Weights of a small transformer language model.
Size: width 160, 4.39M parameters.
Training: a variant of SOAP for these matrices, 155M tokens, 4740 steps.
Each number is 128 + 24 x the weight over its row's rms, rounded and kept within 0 to 255. Layers, rows and columns count from 0. Numbers have three digits each. The size before them is the row's rms in percent of the matrix's.

# layer 6 MLP down (transposed), 640x160, rms 0.141, rows 162-248, columns 0-79
096:148141128133096109120136128157146117124134142127134133159132098118156134154104135120097121170097129086153105135120115134161118141119143123131084137134152115098133127125118122159152096093130163111111144113115145095191118157120100120105173140
086:131141151162105106132136137126172093108102154120110145134167094096124131077087125109140121154146098166144111141106110135095106109139105141133097150138073109137147126121097091136134109132144102122169151136111114142115121096133112124163151103
094:148141104118118173102103145130175087112072119043137108118217109093154086157135111132121141139119135107148101158108136110145153153115103124166140111138150144129119092148112134128146145152113156144104117147108110120104122130122149102116106123
103:105142147113179115114088111169145148183121136150137106127135111132104124127143170131137133111165100074118121077144119129153149147162161103123066139156155118164136108127126174112103114112122111136105105097122081150121148128131148148092144158
102:136129103132148114109147124175132154166114122156113099143130138129117130109069143126138143097117117172117105124106157147111143148127102156120136173144094123125167099166078122183175131104121130093085122117118113145102153142116134157128111152
085:128145119085134141122092135131125148143138111132092118132081128114143129106091121086109129158154117149144073147111140135155128065140123162085131152170121106136165126133096119134114126144130107100157143130183098155140144183117162146103145173
099:101153158085130143149150080138083149122158141140154131135162071177132099117158113119072104113158126098123126114126127125128148138124107129082154161119149145162108133133140136151145080117119145150098130122087131090094171128136100112127126139
109:156078109125119114153077150178120073136093102111127145120141117137119117097165161148128168152120105161097117120128115175091140152122106154127120123136149086156104107081163125129111133166089140141134134142107137113167129138111073106151139137
104:120127088113109110113159156088133172145147125130141099143098131166118118146126120112106121150144144118143121130174155081191118153158154126123134105099170079116137111145121103146096131124091140137121101114154161129092128121125125126137119105
100:166160105121081151129152134108134131148098170106141117145128150129104117118136118107116105132129146095114097103112099080102146105124127156090115120098144167080148089087113141138147133118130137178113170131144100126144146176167116119102164158
092:128110169138138116109114161098117120129112147107157116136122087099179107103104093120183142151145137108115155109110115115130092121132110136086126136134081130101110082117107108096151118162116144133140124119106127110145136118093135108142164129
091:182091131141143136147094125120125100096095125100110124095119107096110172125103086138113111149109132147120133083149162155144155176138096163180117109105120147149142135098127111138106134116147122107139144131129128161098101116166111105168113100
092:138130124154117107108140141165096098113101107141142140126144129123131110109145115138111131140090104156113058134123121126089129174131139198128186125110114148141178129146134135127107133143115172097115142154084098102121129107138122112129123130
101:139134159141137135139143145131130144120139133176166172138162118095103157183131146153100131095101116100062131098083108128132086136139125099114095100139112130145143119133101095133117130130114150127152098134102164140151114116131155150136119094
095:160106085180112097151089128070169132122130128169125138151134141108102111151145100132119105160163116114151146153101161098110115135131119128109127159123120110145127182150102098117132108103111122133119162147136129169134162124116090089135177119
112:131122115140076127125113121122135139078159095115123158102126107130117096166124088106114175145119128096105141150136133154095128127126147138124105123136157145124127131136107145139161136068116135118134125080104125123173139122118140142117164106
096:140142094130157096102115120098157090110132121149138148174122124118139162130112116139085106105169111159117134120118126160151140132145112094135132189103130106105118115114165164093105159132177115149157163101181153095149135139109132127160107088
087:107118157171107127085113107143143099112103103086194153138104152122138105125117090115166123135099122135154138135168093126089144124124166072097125141114100130137092123132127162129131114121138114153143143132100127126113169147130114163142134102
094:145159136142103120092071129139117178115134144119125145118167113102125129084099113087089135096145163128104087116143122096123121105126119140098141098106151125154113125109090140170091150117106156078049130155170138115148107106108136128170111142
104:101101119173126162104141131128116147187091123146128083108087146148133123146150130138169113133110102133170146131117113131124101173130135177105095101145134139158108105078124129149128119150079111115124108116091146146128128104119165112095094067
087:124140101114139093108134118083118151122162108124120146119151107140081126129116157164132137155124140106170137155099177118200144121129139148131103109105076098146158125153097115172131167094128120094152148131111124137147122112166134117110130138
091:151132126142142141147109094087157114146173149126122122122140125138071152108116120169119173135127149108179140115117143086098146117160141133103121121121060120153149134125131094123107171135139166155115157140138090138160103157114149135078128154
097:101122164144139114159167144095105109135140131159100169120158107170113122154157118149087083132168129150151153144135075136152083106145115152134115113115145115119151123122124095087177152146140133167118103191139122114125174112093125125108135103
105:168111116138109124151162138148082089117124129142087132136152158102164094126084144120116103127122111119159097104164137103129129161154102104100115134130097095128128099160093124124174154101124145112132119136145136098135129128133085137142160164
095:117134131089164119139131124109117172143121143095096155160125164158138168144096103162155145106129113121133116111102141110121121132165129145153147113103087135138115132141117119093132123095127105125123127121178186142118087177132155119105140085
095:136119139140175105145129082119149121142097130154082116119109146100153122144116092127139128110153165100165126149163142152113157117139144118140123153138083133135133129157155154116127132169125128082134190159118102122096153111084135142167164105
107:117131159097129116152124172135112112161116139173111122152127148113110125120176132136112125143154136148131156129079150139177107111177147121166068168124112144116144163151117162113099153104122171101059124096174078103132106136103122155084101168
107:121112140125141088148140135177130132141120141130123164123112173172152135139150142132123107131168151146126152139141121085136108120156108140129121109108103127163098109113122112156096117114160104165090155122138160123132159154132077143076125162
106:090153133164151095177103097128142118120157137104068125141106104111116114136138098131104125150173144124120146085140155166118142148155071142113148130123139081154113114138154090143149142130142146133174122150141125137133151112190133138134152097
113:103159167130131108168138095118156158143147139099122130136082130130126106102155097114095135067147072157146107093124145129096143097143164063124130156143120136113109127119123135131130089155127151146132147118139100139141126116115108148139123124
107:138120139152145095121127129095108131128136171174107085141141129103124124130139202140126159119097113143071103099160108153157127120120104139104146206104118110094118153106142114128115100133114115135175113173140143137126129098119125097124098178
090:163091127122102128116175179115159110114157098146148137148119138145089099116110114114136159113110123123139095161173131120103119122106138139116132120160120107141131145145099131165189105135131140117069161149127156120099069118139132149129134133
105:138111144126139152155172151103131086161114114128107114078114107103131123113150100107080126126165134117096155137145125161108125118164153137140101044090125150096132134105098145121117115155130117159130138151088133133132073143122090138142114122
095:144169142132108144154149125108114147156122113140100125145081116145117113105131106096122148135105230133095117149099120113136122135153132174095134097142106130098139108158102173118093150119088125144144099175129120154122143119099129125143105153
095:125127131143123150127146164131101128119107097144130123142103145169090157128106137160096113158124081134105124119177149089123089144150134131108113109105162139163142143168099136127149118089102078149151128149139136103105138103067092135138124162
089:153088141144166145170134097134103123171145143134116106129112117126127114164172120121160148140137135100123187139154147141109163121135148101164123130154152130153204129167194136128145130158136146102152138125157124137154085157118128166100126099
102:135128111123135072159136149109138099144118138142100153091153150139144178105122119115152110098082110122127127117134097085101096111085112108117117126132164167149156140124113115125133134142153129162155088153113159146114102126131149122119129110
098:156096125130113132142187121136118108088114105122132122165137133157125125149127125136157117134114107127101115082169082110090111104084104112093092102111088137128102084156136141105151141175108098160136131127089113084121133145136126134084136152
102:173131149135123098140093146101140162089155143132150112139130127109094131152131142114143148114135063083122139151079142091095101167119098161108126152119098098154113144156136096135113136114138131113165137150119161138107129123074115137114145104
104:161125125136136159084130097132178166179129170102114104139121159152128099135132132148135118137138153132105126116145111128077083143136081104130143115138149094164147122125135171145096138137133137168192170131105127138135157142137144131094102118
090:109143101130112122167117164114129106131183101139114159146121148138130135129114145103136102154173080146184142148159158096119117125158109121134143141148147119165094164093141086133162145096111124150134093105137125109168155150093094128102152141
098:125137094158106100134142137144108138128152125131134144107149167144136143140138137127102112123196113159126139147154118101143163099129148174130092121127085154107138101160149123113052079111140147061122152157123139128123159144121141138142118121
089:089120134138122127130105112148122095154128127064160102118108146106130117141136153068137123132098147096175096173137141141125126140107125148094118104119135137116099134167126144101126138082128144145140139123049094112130112125158155149151099160
107:130139133115142129142093161181116088121154122194142115130097130187120120121108135137127152036141150111142124148123117133134115112147118159135130162127108114112132117162128186155106117123110176100139118132140113145146130155102140112108150158
101:133134162114114121116114095200152134154117144153112130109111139166126110089137105109081137131122112122169116136091171152064120139123142089156096155127140130132168117137092138147093146105123184124112169128132101118153134126099081117172145156
106:082090129096128150141137124108138135173110115119147132115152175155124135147181121146123139090095139119151142095156132096119136163086159118139111125139146143118088130113128094138120157143098112137128146108142111157157128121190146089160144102
094:129115104071137107144121137113152175133124116135090135133115166126110123109090118141116125149135109103152113106130122150114113076165151156140158148096067110166137107161121147119134155103149149086142149119108168125095106107135104121102189155
109:087127131139086139110101098106115156150139120130113118118133130112142147101107144150129104122086171132136145096126143140152142146138160145099110139136112159122156145161071153120107151096172131125116154137077110107159096140124121119136068119
107:132142115095143098115116121135133135109119154151191106169123137114128145117146090120083118089097109126102130153193108120125113132085167149113120141096082121128131127123147120082118129142133166103058118113141105153126126113129100101145107100
113:088101118102131162157140096131109145114123133142117111123141118142166157086160123162112102081101124119145156160107085133130140152110086152173141150110186145131111107137119128151170164132108157119111115154123125077139085161129133133125136124
094:173115122140081117163104121109119124144130117103124122126119161156124162102090154176152119142151108141138171107112133142121153115159175170098135133128112159139111145129118113137134132099165113119176136154121106097079093139123109116118149103
097:079092155141127116156092064137092121141095121097152085139159172100149109134103141136175165117130164146162138105196153163114087182138104168130127171138103151116115156131131135130155139130128150131136132080121104124094152129105138126129145117
090:116146083126103131101205129108106122145136128093126101153160129151202123137148080126047159146113084124124133148120110140114096168157073107134100135116106147098136132122145174146133153145132118143113147123107126137090152125161090141154169094
107:105129134110102164088083125115116143143109147105146164118139132118131117101147109113138139139149140127130160161145115140129105149118064090128138117205136117144088132140125108123122126101109105115155111130133174137110136136100116128166111118
082:118107138140132143121141183133097126133126110107126146061137109131121169129152157128127137109093142143172098103114102142117068102114171143119128163130142141108144113123164113121199113159088126090128144107146126134130104140116126123117161106
103:138139154128150157148158129137154110153159136127127100162127155174096113108135108108129133118119143146122127154159108109126109162142132121171096169114107157125098111133102127115148151108107155124137095137142152130126201131133142152065110174
110:136103121147104125128115114151142132135113128143132154155086113109172096103156144139102112126152112121115124131113176135116149133183120094185097118156181138106104132059164130129149148152157162076098143160139122104090150135156101116125158118
103:165120096113154077114120112148135151134084146180136157149134088163119120133114103112090121185162106133112152121129162139129115152112162130137133139154142109091129143092157106154147146120111120093130130116145095107164166160158129140146169096
108:126164126118150135125123144128129106125104159133102161123091180138160131100127150166127158140143128110182163149083176119126177115172157135129104130089086117108147109138153127115101140117133119157114121200121122088156129123112111132099156120
100:122118152080111149137126115179159162135155146113113125083118087130154154131092159156114115099189144159160098148130134132129139128163140141106113126145126117084114117167105111123100130085157115144089142105104131115162120116124129161199169114
091:103129103167151119078116103098151124126171110125114175124145132132154115150105129133120128132077072133148170160118112115149178096133106145101089153102143147111124141132172090151126145110138124088140136091150135156100152129093120099139129108
110:162119145145099114083106136159143156135124102116117077139127106089145121124146150092114142113136144145120106123150150100113118163114068062163145145140149122129096147130151165162173143107130099142069170116145129114115134135121106127108146153
095:134114107169140158107167126122109121122086168125100129087107144151099132093144148146102132095149151115114150164137090098158112128159126156104118139108132156100116154134111089125136153092123107129117152172127160110125095129133122128129097126
093:088148146117116118106136133092102131112136111143144125067089147114143144149121134124084116132160141163146148148107120135147175087143097097193129150126137108145108125170119157081112120119131126115131111171110125128121150168101096143150129136
106:112082125123096121142112131125113100124120142126143137157137106113104067135136106130150144138178088151118132118073132119130136103137116151176151232135140105168113109103115122136127118123175145131168156120156105109110105135108115120103141148
106:115129133097131110095126085092133218144124127139105146106156117122138101140140116148137184140126113123163124133126163164134064122120120105131100142145125122093170134136165136088129165194122156127144106141130135135124151113095116120107151149
097:116099114165110120161119087112102116119171111111138123103105151120082137133132127112102141095170128125144113136135149126157161097126141119168144158130132096089136107155079119136083091171130099158131144119099143130157171160169132144122112088
101:084152143104121130151102105098159146111132115087159166141126109158124127110129099132119152117142153131137135148117106118092151079090113085156099124092122162105164135120142156121130122116132113105123102146113128125116178140136188154140134070
113:112166153132069144121118102163127115121084114146090114137135130117067160089130114117153123100084113109125102134150129107117133144127132109112167135083110151148137116132091131087101137118114121139082126125127146136129087139135136079087122093
094:112114104150141125119149141124168097152121087124086131111142120160103128185119149106098100176110127139104148108138139086154122100107098137152115162142128145110095103112125134121135125167146177113127106135108125088153138122122142105175149176
099:118129145148117100159113150107094150140188134165124137147118093133087140112114098109102162144145118074119105135139130108146112101123101110149098148093116124095107137111146170146117098137093112141109122098133130117134134134139132149048119129
097:126149140119097138132091129125178140137120140184116137122105135150069100159107085127110143115142112084125175177116113129103106127104101117121133148146128134138126127106166092185141108126080129077150115137141102122129136104129158108160134072
097:135130138138142103157151140113088127133124126069081114113137168156091148131134109135111139056168121095137131120115095139139136126159130125160118140124127153130136091112100132109137167087095091116117164099129124104140094135091150149157113096
119:072124112147069090128161113095153166173146130154150161159101130103137127116150195098117114158127123117169107136127110137111141163159103138128111130113120124153176160163117099128121128177111093124134122129141123116135132107132149130123108139
104:145112126102119151122106158091146154109143103121108114133142138127151145160121134132104124097205155110122178138137114143123107139139145132150100142126115132145146169151065127114115157150110106128145103154130098091178127129124149121155178108
103:157160136140089139084145103121119115092071135142102126148109115137138187150155099110139129149116136113106115168143116132112150094151083159116074117077149142134129149105097132132151110105146112139131148102129108152133149119133145160160149165
094:124111129123115129120117097124143142129140098089150149123162085097146103116083151115086100127143116122148150136131150125157082130168079115111102117115155133127118138160092158145140155096096105161148111122140142096129115103079136107120148110
098:102114054126118125146115142089150149137143176103130155104150142136142081153150115121133159125147142155159104147129135147140171156063115152153124139128123133124096146139097109143097117101115118136138106103149081165131125109104139135133115099
102:133150117130142159113146170127094136143174141114138088102155111136154104139163081150101138063156122136131147133109098191125143129115142116158114168116127148126150105154098138138146182109097106157119112141103104155128168160070156101144092098
112:130182133162123151118154134129149149137125117109147102163140127148104115139110150135137117148171081108128122076143160152143122162121119201149131146120114160156111126114122094165112104121142078106162156139116151099134156126140128132095132098
096:144108114149140154098136128052134121054144120134131152104135115120140130118100121124144128141151127121158142127105146140128112119123157140186141126116105133108080125154154109138090120109147151148115138161107149099126148127140116119147146139
103:145113114127177104093128186152186153116120167155114153108153152102141083113196124132133098089117132088141118126114138075121120143123126135162109126126088132135122156106168132147162169099088130142116130144151128126125161105140139155142141120
086:120151107147158122135118106135116103101155118144085077124132167121126100127097094113077130086128156097138103146078138142138104152194184132102131124139115120114128117155141128060130130137117158101102136150138149102140162114103133109105121118
101:136141085163153118101118147154178160137120170065119157126129148159162149103119116088131145132100161084110071097117120109125106141143154094139099160130096134129127114102143127147129101153100129112104104162120133091155093136074142101097171095
098:114200119108129109145138132091121100134114141110118124082127068146132143143116119093132120126113149119135122110137094098126164145142141084072157123121076139136132134095115070142135141110125126139110167182087075145106122191153132144131127122
107:093133106152105119159108143128145117161117129072174171110162134117097142118153115125131120146140158114157138093115149130105098159138095168089116093130155104152141125111142132183151160144130107136156139141088094109143106112174124125073132088
106:100104113137141170120107134157139127159146111117102156108118111170151156089128146137097137140126119159074135141147172134120145125132185155115110125131130145154121184161115126134124158105058128129126114126138136124198133120152157084161119117
# layer 6 MLP up, 640x160, rms 0.136, rows 163-248, columns 0-79
089:095097101154102139087142130138109175206105121103128159146070085153117168118158152147139129125124116137147074117159134102125116103140140105155143131130134132118102110113121095124139196142108146163159118157088125112107153151175084102107154117
104:114128142150125073122150148121095177156130120146140150169112139148107151074157140106102115132118148131118147104112145124150098104144116142105119151133127110118169154146099124120166133108165143103122154149149112080154121166134101182133084148
103:098130112122114132117071151088163123118141101127109148164133143148131121106149116124130155128118129133096104127150124084109143128162153124111100149147166123140148130135069120152107093144102094149127078073122122107164107123117137143109075062
103:093142183131136213125110083111127178097150122076133152126128148084105128123133118145075129132113140120118133116150094145144145124163123125119106116134105112129110134124126141140130157125086152150120129148127105149119152151177116097133131112
094:095172118134111113124140102128095160138126118173133101115129117104146092152157113147128099147103171158143136091138114110145196122117154102151110125099111118131133137115142163119136125189137132136133160154088143125102127086093135128123105146
098:141118120136085131132093138098125150144129123097172123135128111102129114129120131095171135145163131105123090124111142121088096167150147157104118113116087132112114139125127109133099120134115165138160145122152127127113120162114129130140120126
102:103133121146115110137108151166130128114151114143126125121111092135095120127157166140136169151102154116119171158132137119112098117118076139142087120138103123142115149113106113113116156143083153148102090136162156111130135136156151150120106171
095:084130103137112141128141126123112118111130143099129135147078112087158179145143093115191108123152142094094138173150157124172160178142137142132185090119099157116108124119137134154151105140130123150160146164113118157090106094127133169101099125
100:125143148157151148135130146116150121130111132104170158170147115136131109148127119111150099131098121167153160149142103131166128098128152094108158096128144150077107145095113119117125120150080090133143114109158180117117103090105119140107156095
083:147129125119143119096137102142126145084166117142115123107169144142086094134134125104135089133085116118127119120147125115106164148121044140123114142153106081129093166153118126093128142135165123168045101162161123140115179143130145130118152134
093:131162118100057108122142134125152125156099107164146148107119172126132085186114130151122147137165136110169115088098167120101106097131142126139129101126101097102104151122150155151096124180073111194163134095149154124105118124085124142142125139
089:133079127098155111131141172137152150064170119132142113123113106170140138128130118175132104136113142085102172159161159104083121142129130115076122127125119095127086137106097137120113151122140096137111096126119161092149123080135156125102135141
094:103146122114108152093145168103186194130125165131140124103138153115121151101130114115135109122112140167134106085154151144136124125149121141118112127163135113137082145148104116123131060152093120132099178121176111091115143119112166159125176152
110:120145115130132091110102133119137088124159132126122123123157103131133109124124122108110094157137142116102144116152123114100160101166137131176142140099176156132166124135117169153104169106137147104134128098130101128164086098135188137157137157
101:080155107138122129163106103154111106122102114117103134113168126167139070134145119168143158159160086118095162107128105114084135147117144163157096119079145129129166125090154146151129089069133120176125119151174148116149098123148149136127130141
085:118118090123147095097144146130100098088128136143171067135113123152146122126149110119125123097108130151172127164110129104115146101158111168107105123104143131159139121144141117112151145113147154081188106091157139150118112132162108101124153129
089:129102126143092101155145143151096119145095132117112150127091089144092111117144125102129161158118135132090105157176112127110116123162104147131165177149107132088155076119162111145117119153128073115138124136135103113106088164143127111124110136
096:129138127137147118100079094102127139130141125110155111144111129118109113120127170145166119124149161161090132107117151149143190129169147141156101136106166131127134087125121113113175102166122134154123107117127097122130146170124098077101078120
102:170125187103121112156088168115153140129093107136114071148140138095136100098141096173143145189144118111112174158108118113140177152104162127118092181162141132158139154153110140115127144117102119115119161116116087132141114108111118148113108129
102:119151149104149130140132121172165114138085104105064131087123109095151120160148078115150101113154150114109124100117158100100121152099137133109124117114137169109140144077118124124141157140123144132141114141147134141101117142143123123098127146
109:105151070138077126109119115133136135168094146096103116132126126131148102143119118145140151114146108132105143102148132117118089105133125175110149127186129140121132111118119118150103159150144103099146108161109095087108196136182115134099063134
108:151114125105129143128089130118110133111097124127134114140118189067153103139161106133166107109136133113122140172116159165114119110110095099109115114155135139090154155169074131178132157105121155138139148126082148131142118116147124068129107177
103:122156103141081144108141135133119106118144134126159080126152118105151107119120150136111109151098128106127135113114103122114144069111143127127118146105134128102133106100135087128121126160152086160106135134115087133154162177169150134157116159
109:112102133086118142112125133129161156104156168122142142137123140112119110160100087131136121148130092088124126145086145155146119142089088120113144130151073140114183161108160131115175144139147075182101114118141153123183106166153125137153136149
104:118095168084103148100120148126117114120118137140145114102100108142161091126092132182108147101100111077146114145121115147149117145160127123134170114179109107120117090118113137135126153147101121124108146115128127140094090104124128141151066149
111:121097114159158160156131148147132117181111145168123158127163104112114111152155123167134102123096117125105149121118107126101104129125107136162141126101152126147148141124113127170095116112146151156082102085162100081071167102087110130171069145
099:147117101126118166110161151120160130115165129116125143138153125122081081111103127136119139135152109142140145171166153113146146160114105082112134133141087137133121148101153104133126074169147137125161116131147123155082180136099105139123118153
103:124160127138168118073096139135139133133163102082095101132159175124126104097127109103100161141167134142123131144135123146106096153120130097117136136176103127123136171124120106145141113117146150137095079138143096116117149109182104092159142112
105:106102116148102119121138118149103159141148115095163133146108186152079120114105142153116141106098133114168141158126114120124137127129161110148110143141138102172141108154108139153167072106114154099113119093130137092132122141119137120131138122
096:148139122134182089145128149075123130132133119119101162142142116120146100092145121151139170128166125134121145157161092122137129149120131082127175148131129108150164169083119136094092091130120140141177126164132105128140139137139094110135109152
080:085129134130147111199149093106123148114088129093073107157146120142099128122147135121083157147136135153080114149154080113102198085142148124121151120135127120108127116146114126145117175074110144114121102108167149138128136125148114121135109130
105:122122163163118105107168129152151142120115130122159119148126150078093095143137110135119115119118118147138105164137104129093138150096095168106155085126118139125103120102140181143094129153113147118152109106141153136128105131164080118108140084
110:103147165148133128117138126124124129119091143158130081096144144131086097110135124147140167152113158166121123157103135108153092088117145111087142142142123121110178117140168116119119137120080110136144133149147103143145145115135112131112113120
092:107122083128090115100154072091131100164135129125099115105137146116125145082147124151088082114088128090138112142151099074166127124176104124139114124149162151123081080093173113107154145129141138134136134119131092146116055122137146126123102132
096:129153111142109121111107157129133168108122103113138129141098110104160147158109135150158098150109102142114114135080138086106110104142123125117156120120122177113071116130096160130128112087157110109147116101133165135179160147167156138144126164
099:129108133173156117134123106099122111132082163127115078145141155095145118123121131154184190135132125145107102110155148118132102115134169122142122115113124142157122145137077108116096087156118121126176142155171141102194127134103132103089127096
107:113090149165149171115101095115126150180084091125139115122175135123141145105160120138096125125107116132135132121139132099121176141087152086116116104126141124082122094134085094112091127129114131131103163121150168106127147133148206140084139168
105:133098122120102131109169193115113091149110147126123110137100173159086129086152151083105123183102119122061132149118182136120150102114146090139121152161104178083132129121132138138088106121137140101092136105141102119153102137133129110146106131
099:075124124158138111158175116127164142115128142112122147116103148103093133142146137173162153181147133151130133123091162111141089112134123083148131135134189154142089093096082123108173110086113090132128102125147097108139149133123140109123127155
092:131139141125065134140140075150142090109110135098127110095122149141097154139128099181106129137144138149077146106185108098082138109134132157139143131119117181137143116096120162137155150131149101071146133133120135139172083121121120116158114137
105:127163112096141130148110082121162139140121126116163118155126106142125105139137136143125099165132155147114105113128157129132073148088147121085176133121114133164147121098113117163119125156157133147122135102136133159174138115162131075102169119
090:133109131148089144121091156080133120126141152162118135103140130155126106130128095138123130095128154136108134160079142111156122154148104095130051149135129143092135158122095130062147108116099144124127153117109117098108111122143143124121133161
102:122125175111113136135141115113128113178130131157156137133167130114130115116130132129144147105122138143158153116142126122077113128152097115155137152107142133167140130125162131153147098157169103097133089182131102134130108122094089172176178117
099:118125152079162135159163095145144116122123121152140156139109099103159157119124138149108102119108068140110073154109123084147147118088160152160124125129104132106107113112107164124118159117116153130155154094124158138156080076174080102116144140
105:157103145117151099146115147123114130128116149097139117172119062145091136120116137103137139146135095060104125156156098148174157151126112120158126102200130102136152127114128131138163156105130121160123101117154169164118135118146129129122119147
099:117106155081106105103140110198100158117110128177130113138166114104130137158151144153144122142134097154107116125156130131097140128142158146132119103137108106161118105125121113102119108146109172120170104153140126118129115150139117135064128129
104:112115146142148126135095141138132125118110089161111130106147096076110125129124157128154093158126128115132152067145120083129111135108109112142103140172081155157168136176113130135158159142140157104136114117095165099122116092125166142100127158
104:131151095130162137164144116105117061134135132094067101144144104133121137152174132111120128117116119136158098111112179136125106119137181116175167166143171146156138147112145123125137108148111132132117143093165140118182109130137122097141116139
115:169117184102148134131154115126097158109118098155154159120128108094112105063131150095111087133098142106134151081141061119148099159130144156168123156133133123133112134102095179120173114123105115139152116106166141125138168102097117115090094138
095:126160136159135122121122152186134132109141117134135135167102154143097117142124087158122133158118126112108088116177153115069112175132142111115151130124125133100126104131068100116160137091106118158159148149174105136123124104157169133132144158
098:142128122149085146093082127179155116157154152079117106136110156088124104163117161122122162131127154122150115134123141122123108164136105121176108144109141114105111123136170154104126101097145115148144135116123102121126093098128093114133092158
093:135155121064107121098171124113121136161099143127129056127147165114151122106150100121149146134090152127090200146168124153117127141162108086143124127111148148112161108109135112118168107125139097129144104159112147107149136113122126102086125133
106:101143157135122146075124159128147151113109136136129131151122105091140111111149112105126157149150145106132170157154120137142116145142122140109125094119115138141105111097148144147123117120100103129100126179122141059136122167144138156092133117
082:110116099130123126103123083148114115137106090085145106192139117167129125128131081129103115134149158095123133101139120147163138156128144129150142137117089136127101150124084146103082132147169140150121110154122126118142181124119149127120106169
094:094164132152103141105125140106137147131160142115118126111084145124079096116102172126125125148152149108110144118108135133122123148083140181111098159102136153083160114101138129131121144136130129134148170126141118103154145148183147136134076159
098:142126135154124143120167109137101118141119127145157100124170076116086069129131097167178153141134138138127130110121117091141152133113155147155081131148122131066131072153159135080138145120114181133117104126091133122092159132133123142092104131
103:130090123145182117136171108131134160140173161117144108102145123145098123117161094147137131131141151078110120123146138094103119122137088137104147145123146126140129120089118146119128147107124120111135084125124124119127130157133160168182135152
110:156111118117078163152157117167141107185161088112098101110115132116118095117093088144149147122100157148147164115102152118165149095141138097140113147106063151112094140125148107146137150133134156175116101128161109133099127141105112106119148123
102:123106140088124154129137162117150146099134155148138166154158097119163144122133145190122094116134125155135147135141121106126110117092136140150119117139135083102097127128160108119132171159140097162134104161123146112117132105190100109170101116
098:113080154126109174123137107102083132083127156131144112118120121105104147101111135127117076125131123122105143135127156121092099147089154096076118122124077136163108154125136168166170153144090161165090123118165127148124168143155131112123111131
106:153131119141089110120091136105129135150175118123124100130143132102176120115138148174114158132128135179155115117133127123093132140110112131159109080126166167096084122126132118123131086169095172125076161126133154135129141085139144170138104140
101:153136109148095115151128108144141169139146149092133100086145135095092106067149112127113141100136150127113156135163135109147157103124149098078095144154138112118146135130098164118124138168125085134131143109151153162114127131123138114137111145
098:143180156119105119137094148138121133121103149111180106156121122094162090116110125145119130048095131073164131128109117134107117124124137127091154114096137117132140125138082154118151116131161116134091163130133095149102116082167124127127159098
104:091143169114111123164106112129143121084169072140178142166119095096119172118115133128151089150143153143144147171118128098125137110151121131107151146124180182131103123170170130192124127149174094109129134125120098127161153133122145133154142134
102:152137120127115129118093144126141140151143154146154108143121117113085138113130146128144154144120099138091126139131137109162109100113119169135145109167150112091119139151165119149121133110094120143172067132139084158123115145120136136114136118
103:118099171138121164116128127152094103137085161120131091167112151115165145117172161132137143143111161157126114157128141145130139121148120099129118142141073170120118150087132155149143143123102153105139111150116142096167081113138145126124174094
092:128141102137142134180125158107106126150093091112117134102117128090113126123141156097093135084103139101137134122142162087111156086119148130096177130150144095126113110113121144130117116159137138103137130089113110138140144082158161126143125122
104:108172155186116119146114113108166123135146105119160101128118120062106128135116107165121147139108117132104103117120134135071146128146129124180110129174155078143107088100097124119138108150115128094128135097108136140177128045145124091144150101
087:139120145167148169123099127097134132105126122125121101144095139083112125141090091124115124124136132146126149078167134151155092128114132139111119121127159163074133117116114141095122093104117164137166113105101157125165127158110103134143132114
105:170135146127176128128122098099110149121083160122140113155104132099136116165123144104133080116112120137074173160159093150136137163155132130113119079142151120146139127110127152074139091094095124110126146111143110087113103131119130127098149089
103:100145141120146172074179135114077101154114094096100124145137094135113137124103140139102120132141097137106131157118114095129133117099103102153134114103146100122167108102129109143126168093129130173125084083140089154131142118116113106142149147
097:154132100163103152088120067175156135140092136158136100116155122117127106171184121119140102128129099119137137142140162199074117142115099125128154104155119134163149109097118125136149097107097130129100165074108129075136079130133091161119137124
107:109141169128108099115126115132158056096091123155143143111111137132096090160109131136173124137148117128100114140118148132123141154135135115169135160138104098127170153092130111096125093154136145097134109124179104143161130117105146088131133158
102:105128132126178127079090126133093099132115086063111129121077123134128100123167125138127140143109186090104126107155122107142141106120174138130143094129132108129179137134143150153180111119135140148111120092097139142142086112145126096132147091
101:094087097095107115166153113105105123146143129082138119133112121137126152108132077144109157145118135171124171106092139099113090135151127148126190091120121084145138118154095138142133134115104094121132115110152093099137129126173159116099130114
094:140138162083093093147132161119082123136167094165103130157134138177125104090097155163139161132101168150112165121106147112069132141137146145124131130124119120114136075122142136127151135162137097088112128132154114107116128118194141176113100157
103:096113115144120127107156110127132106136141103118131150132123082161079157149108134086209136097085143106077119135119181089150132128102148151175139133121087165142109154107118117100140109122142128122157092118138133148100153118115157124161172154
102:142114118092164136119182148147120145172136153166097162124122084162158128132119113171102140151141139086088097138147123153134160117088136096115143154141160151172131134096170112118147134130086125183186110136112119151156135111128117113141133096
107:141122120110123165114134104149149121140152135104154156107132116119143137164126097107148137093164151130143122119107189090155145122139123137128163111106140108111100138147124114106134117153107114154138166105117135121145153082131125169182094122
094:101157127118115117127102135103156112207154128092106120146110114115157137155166167126120116163122128159177114108139152143129155126067153109095166122126135088136156125108105138117149148154105115133103111118120144116122125101123147145096102122
104:144158089084100146138172153177136135144156131125110113160099144096128123152163128135118106139144147111112125134139093133135110088164119158099109164140135097091128135129110135137159133109133177159151153144132150169142108142134142121046122170
098:085141098129113138080121114132120123096190127119123151141176091140076086113146126132135122085131111125117082157118119140155120135149124107132130131118107136145109116140143127109114137140151141168155152116122149144149174096114129071106117104
105:160107134123149137109142127100157155151155106099167125140149108069158176116127101135174077164117112119126107169151129134143143159122127117119112108123119074102135125145092143105127126132066151165166104147120135141117133103109136123084116148
105:127134158152123114139131129077132115154067133093158112149131105088108126132111115135159132111151124147128117111134136106153181141144124147125160154130135143149162138109124147096123149176105107118108159145144161071122093152144149109152164098
109:159121121136099080099159177112167143141133144135138128154118108128191140137106128127127152123104135137155135131132137111143163122090163122185116123150118120144120088142064164070159159170107126135104123143163110089134133125157123128142101081
099:135179119117145140135132128082106155138132099174136132144084119151154145136099121109136111134132133124125148168133164135128137157109113132124152130157158123127142097077111157158116148131088106164135153166160114155138105128130062084104084147